{
  "parallel_block": false,
  "lr_head": 0.00462,
  "final_lr_fraction": 0.0
}
Each number is 128 + 32 x the weight over the matrix's rms, rounded and kept within 0 to 255. Layers, rows and columns count from 0.

# layer 3 attention query, 768x768, rms 0.0475, rows 219-224, columns 0-255
[[124  95 155 161 114 190 131  96 178 118 202 142 113 126 114 128  89 116 119 106 118 114 192  93 132 104  95 157 172 109  85 110  79 124 138 143 107 157 106 189 100  87  91 147  78  90  75  95 124 101 108 182 103 121 154 148 105 120 110  89 122 107 132 157 127  94 114 110  58  99 112 140  85 158 200  91 134 102 100  86 129  98 130 134 139 151 107 155 177 127 113  95 181  52 167  61 178 129  82 117 113 166 143 144 149 118 101 118 163 107 119 103 152  78 110 127 107 187  92 105 168  98 116 179 134 136 130 155  33 144 154 153 134 130 119  87 153 164 151 154 178 161 110 147 123  76  94 122 134 160 140 105 167 149  79  96 140 200 171 144 161 104 144 186 149 119 110 179 109 159 113 176 196 210 101 181 130 115  92  71  59 135 153  93 122 105 119 108 110 165 113 118 108 110 131 135 136 165  93  51 100 113 123 160 135 163 141 103 186 183 108 145 113 111 116 176 160 118 136  73 140 176 124 169 151 173 112 115 158 124 105 139 142 153 103 150 134 105  64 160  91 146 170 157 122 150 164 231 185 152 136 130 116 122  81 123]
 [206 124 149 137 155 139 106  93 154 130 154 105 163 112  92 153 111 140 111 163 107 128 129  88 168 114 105 131 144 148  83 173 138 142 110 104 113 139 139 139 133  88 114 101 105 123 194 171  72 123 149 109 165  91 153 130 125 117 152 149 132 128 167 164 105 149 138 147 163 117  89 151 106 193 133 142 117 132  37  72 119 161 101 155 145 130 122 140 184  92  88  95  88 145 151 129 106 130 145 128 155 150 130  98 120 112 112 158 153 143 115 150 156 120 138 172  77 156 124 150  92 117 174 147 168  94 170 123  94 114  97 112 155  84 104 102 128 125 122 107 181  79 198 191 149  87 169 102 100 112 153 131 123 162 140  83  93 160 135 133 109 160 171 131 179  70 129 153 154 108 174 128  96 133  82 122  64 116 163 127 137 111 109 142 136 118 131 147 143 155 146  78 147 123 141 120 178 148  90 118 173  98 142 137 131 134 158 103 156 133 136 159 125 130 105 114 102 159 131 189 145 170 102  83 117 126 198 164 103 186 137 133 124 121 188 153 176 116 107 113 147  91 138 136 130 109 191 129 127 140 114  89 103 174 147 135]
 [123 138 104 153 104  43 115 153  91  84 145 167 145 123  93 135 107 166 128  91  93 109 146 149 129 138 146  98 104 137 145 142 137  98 190 134 190 143 117 138 139 147 113 132 146 162 133 110  57 129 101 135 130 154 119 141 115 113 159  91 154  97 133 154 138 152 130 104 121 163 132 158 168 108 139 189 139 101 120 150 126 127 105 107 107 125 121 102 141 173  84 202  55 139 125 150 134 121 110 128 138  94  90 139 129 176 112 199 126 135 120 111 133  90  93 159 111  79 164 128 173 138  85 153 168 145 108 170 171 132 170  66 140  89 153 169 102 122 113 179 117 126 117 172 172 125 107 105  71 176 143 147 207 161 136 196 159 122 150  87 113 234 112 126  48  69 105 138  79 110 119 109 146 114 119 153  68 160 121 182 173 121  87 114  93 142 122 138 119 132 174  87  96 160 118 137 158 181  83  94 105 167  96 105 101 155 130 109 114 118 118  71 164 170 120 183 185 139 136 163 144 149 119  52 132 127 148 186 101  93 123 148 121 148 135 112  95  98  74 125  96 162 123  88 180 113 175 110 144 158 169 134 100  96  88 132]
 [113 145 135  85 208  99 154 184 201 116 146 106 120 189 100 142 223  85  58 134  67  95  97 155 116 119 137  92 110 164  30 159  91  34 122 146 119 112 130  60 121  89  89 174 128 140  87 170 131  92 105  82 129 115 156 139 152  93 122 123  47  71 133 157 112 149 182 108 162 162 120  99 144  49  84 140 139 144  65 116 162  48 145  69  93 124 185  82 165 195 178 171 111  89 121 136 120 158  84 176 135 133 135 111  99 160 181 102  90 116 171 151  75 122 113 106 102 112 211 196 155 164 123 122 143  66 184 120  46 106 145 111 131  91  51 132  63 119 107 113  81 152 121 152  81 216 143  82 122 115 118  99 120 181 192  88 134 115 158 158 149  89  93 146 145  62 102 154 135 151 117 183  93  78  92 130  85  40  39  39 154 139 105 103  98  81 153  78  77 126 137  59 157  65 188 138  95  56 177 206  85 210  80 146 149  70  89 131 178 132 114 106 174 201 111 113 230 131 124 166 140 119 201 138 146 117 162 170  80 146 139  82 110  92 136 162  79 113 128 135 177 192 146  66 180  84 107 164  98 164 121 135 101 164 147 120]
 [105 112 113 101 127 128 148  91 142 151 153 171 130 214 182 164 133  76  90 198 186 125 128  79 154  81 144 104 145 151 128 121 130 192 177 145  75 107 152 147 120 135  98  80 101 106 140 115 192 127 116 114  79  97  62 133 106 128 157 141 106 117 191  95 142 132 125 181 152 141  83 162 120 160 121 132 187 134 146 109 121 132 108  96 136 140 144 142 121 161 170 169 144  37 123  99 107 184  84 111 145 169 114  60 176 149 134 110 105 122 125 103  62  89 119 153 146  82  95  92 119 166 152 118 126 116 167 113 148 141 128 145 122 118  68 113 114 145 159 112 103  96 115 166 171 155 106  98 110 100  98 138  73 128 131 116 155 156 102 145 148  96 170 107 137 159 123 173 128 136 108 150 103 149 149 178 175 160 123  79  71 100 112 181 117 184 132 127 148 143  95 138  72 125 135 111  96  90 170  81 184 101 100 166 122 146 152 108 144 108  97 113 133 142  94 137 162 103 133 160 158 102 108 146 119 158 137 136 126 149  83 170 158  59 104 114 180 105 148 115 140 179  96 132 147 111  50 180  78 156  50  98 126  76  70 120]
 [ 93 127 120  76 183 156 211 123 118 131 181 157 155 123 201 170  90 167 155  89 107 134 120 101 110 157  82 117 117 107 145 148 103 127 148 148 135 120 143 145 118 157 131 119 146  61 140 151 130 159 138 105 140 121 220 162  74 210  68 151 169 134 121 133 114 131 158 167  97 153 112 136 144  86 166 105  95 170 149 143 158 108 195 109 184  57 129 137 136 173 152 147 120  68 101 142 107 157 177 114 138 101 126 112  98 106 175 106  78 122 126 110 150 180 108 134 151 143  91 114 132  89 183  90 172 175 133 118 149  89 151 119 146  80 152 111  98 157 141 149 103 189  95  76 165 100 129 142 100 114 125 182 141 147 147 105 151 123 157 178  75  98 137  78 103 131 164 106 104 118 120  90  88 142 109 160 163 123  97 109 133  96 130 105 140 158  78 116 194 152 130 128 100 113 111 131 127 132 114 207 145 132 125 173 146 109 146 162 108 124 114  98 114 166 132 128  67 113  66 172 175 139 123 144 127 117 173 118 146 145  83 138 156 144  73 162 109 117  84  94 163 193 204 101 136 129 160 146  94 163 195  87 131 122 151 107]]
# layer 3 attention key, 768x768, rms 0.046, rows 219-224, columns 0-255
[[203 172 130 147 155 153 150  98 114 125 171 122 144 161 116 100  64 156 158 124 109 185 132 179 112 170 108 175 149 192 187 131  96 140 125 125 160  91 134 152 104 116 148 132 136  91 133  98 138  96 118 157  74 113  89  92 146 142 136 128 121 139  78 175 112 171 146 113  99  89 180 141 163  77 136 165  87 157 165  92 106  91 117 131 111 139 132 108 100  93 121  87 103 137 153 168 145  77 139  84 164  99 162 160 126 126 158 114 100  86 146 100 124  96  60 171 154 185 112 119  96 169  51  91 143  68  92  97 162 115 111 166  98 114  91 154 155 114  64 123 150 129 144 143 188 120 163 125 125 120 107 140 128 164 152  94 146 113 177 170 111 128 129 144 131  90 122 126 118 142 135 136 111 145 171 137 118 113 165 107 100 112 112 116 154 112  95 155 115 122 100 129 123  90 155 214 170 186 151  67 136 130  99  95  89 175  99 132 121  95 150 152 106  67 169 128 108  68 152 157  85 112 178  97 101 101 108 121 143 141 177 106 128  96 138 106 166 146  36  54 102 160 101 142  87 121 107 118 152  89 126 134 143 129  87 142]
 [162 124 100  92 140 126 175 122 174 102 134 101 111  94 144 127 114 124 110 154 172 138  70 112  77 152 109 140  86 130 152 131 114 163  94 168 184  54 149 134 140  82  97  54  95 119 111 103 106 154 201 121 179  74 171  89 133 129 120 103 105  65 117 151 103 149 127 159 124 138 126 142 149 105 113 151 155 171  96 138 116  82 122 121 115 146 138 146 125 116 120  79 101  95 121 170 194 165 134 159  78 136 113  69 122 129 141 126 155 122 181 105 122  85 100  83 112 182  94 104 136 164 125 158  93 163  98 112 114 131 174  82 170  85  95  97 144 158 183 153 114 133 107 115  88 140 130 153 184 160 126 185 145 166  91 139 143  91 139 192 126  46 130 133 146 140 155  79  89 120 135 121 149 134  93 155  80 104 104 177 121 109  95 131  90 168 153 138 118 147  64 131 135 112 120 155  95 155 128 131 132 138  74 154 183 130 151 132 114 130 142 106 101 133 109 108 130 101 144 102 142 153 149 167 209  69 155 166 133 188 187 156 108  80 187 140  96  89 145 100 119  84 172 135 130 109 118 121  66 144 181  90 154 150  88 150]
 [121 135 175 109 172  56 126 113 188 103 148  99 170 143  85 170 156 147 107 162 144  81 132 119 130 112 119  86  72 112 113 151  99 149 176 143 125 206  94 136 135 154  66  78 197  81 114 173 124 210  77 141 117 109 167 135 125 144 138  57  84 123 144 160 128 167  92  94  93 144 191 156 136 123 182  62 163 147 127 102 145 178 134 123  85 135 148 113  93 200 163 127 119 125 135  82 121 168  93  94 104 134 129 107 161 146  32 146 125 114 186 161 156 163 140 118 149 106 196 125 175 132 147 146  89 148 159  58 197 118 130  71 140 103 140 131  50 163  95 107 122 103 132 102 139  93 129 135 111 120 125  43 158  78 142 154  96 159 137 108 196 136 106 141 114  95 110 175 129 161  61  72 135 138 156 157 147 166 137  94 167 101 112  84 127 166  91 133 136 137 102 109 107 112 166 153 100 158 140 160  96 190  84 110 145 167 141 123 104 109 183 117 161 163 130 134 140 135  80 138 131 166 130 119 152 153 132 198 134 155 147 131 146 159 120 146  81  99 137 156 148 105  56 177 116 143 121 150 145 102 134 166  49 131 134  78]
 [120 110 201 105 152  74 125 112  69 149 156 162 143 141  88 214 119  96 122 121  51 163 123 129 143 144 123  94  73 106 136 109 183 156  97 142 181  75 164 115  62 141 122 134 112  85 133 119 171 105  96 155 129 138 120  76 102 154  83  60 107 146 221  82 107  91 123 147 110  52  87 169  86  77 129 196 143 142 173 155  96  97 157 148 146 189 169  96 120 131 158 126  95 158 139 116 135 126 113  79  87 152 143 159 175  99 151  80 128 191  92  76 112 131 140  83 136  80 120 174 166 132 183  79  73 192  74  97 185 110 167 101 120 153 183 111  93  66 153 135 166 201  97  68 149 124 131 146 125 110 104 134  56 106 134 154 129 105 120  87 178 114 168 116 158  83 162 127 167 107 180  72 150 193 130 154 138 122 121 183 131 132 133 131 113 167 137 194 100 121 153 118 113 162 106 204 135  94 176 182 159 111 122 127 124 157 237 186  88  81 112 138 174 108  90 119  83 122 140  42 134 147 122  87  56  62 119 175 130 105 132 148 108 141 137 113 134 151 144 105  94  98 148 188 196 200  55 137 182 106 101 184 167 173  60 212]
 [ 73  54 105 140  92 104  80 111 110 143 135 118  80 135 172 119  98 131 201 142 125 138 112 195 119 131 172 128 116 121  78 173 106 128  63 145  96  85  85 112 107 102 201 136 137 119 138 126  82 142 119 145 129  93 144 146 142  66 136 150 133 118 126 148  83  62 130 137 149  98 148 152 134 104 148 139 116  93 114 116  80  66 128 149 169 111 101 125 146  80 127  92 116 109 146 147 197  90 150 107 135 128 141  73 103 171 156 125  75 149  91 158 119  74 100 155  71 108 145 123 130 155 146  92 144 130 178 155 116 138 154  98 155 136 132  68  98  89 155 173 158 149 120 167 126  85 170  63 115 168 133 192 133 102 101 136 126  69  84 146 153 208 165 153 130  94 100  62  82 160 153 120  70 132 101 104 119 154 137 110 115 129 172  98 102 130  79 148 110 170 144 149  58 116  70 136 111 111 136  94 152 112 156 152 119 109 158  99 112 129  87 129 150 121  97  83  69 104 126  79  90 154 105  75 167 112 137  98 103  99 109 107 130 135  98  84 106 135 156 176 124  96 199 151 111  84 110 169 109 130 139 113 134 167  76 163]
 [136  87  93 137 107 175 135  75 136 127 177 167 103 142 150 148 110  76 199 138 104 122 103  85 137  71  97 128 169 111 183 191 142 142 144  90 118 143 179 148  77 129 139 146 197  97 145 159  64  89 121 130 154 155 168 142 162 101 112 194 188 103 106 206 224  68 143  97 105 109 151 111 123 101 136 166  99 133 159 106 126 122 150 193 191 148 121 129  84 120 125  85 164 128 110 144 140  61 101  97 139 159 135 175  77 144 190 141 103  96 148 141 153 123 145 202 137 185  71  95  98 138 119 161 170 135  77 157 138 116 121 110 104 111 109 115 139 162  91 113  56 138  94  97 110 163 120 142 114 142 120 158 170 156 123 143 120 109 162 168 157  95 137  91 128 169 152 164  96 148 164 100  95 144  96 109 191 147 152  89 181 112 107 140 112 157  95 152 147  96 116 128 105 151  88 173 141 118 129 178 148 107 110 148 113 117  78 113 193  65 162 123 120 109 107  87 122  81 188 123 159 203  86 149 128 105 133 150 123 119 135 134 176  81 161 142  83  89  88 135  93  98 179 118 142 127 110 140 108 132 137 126 111 109  83 148]]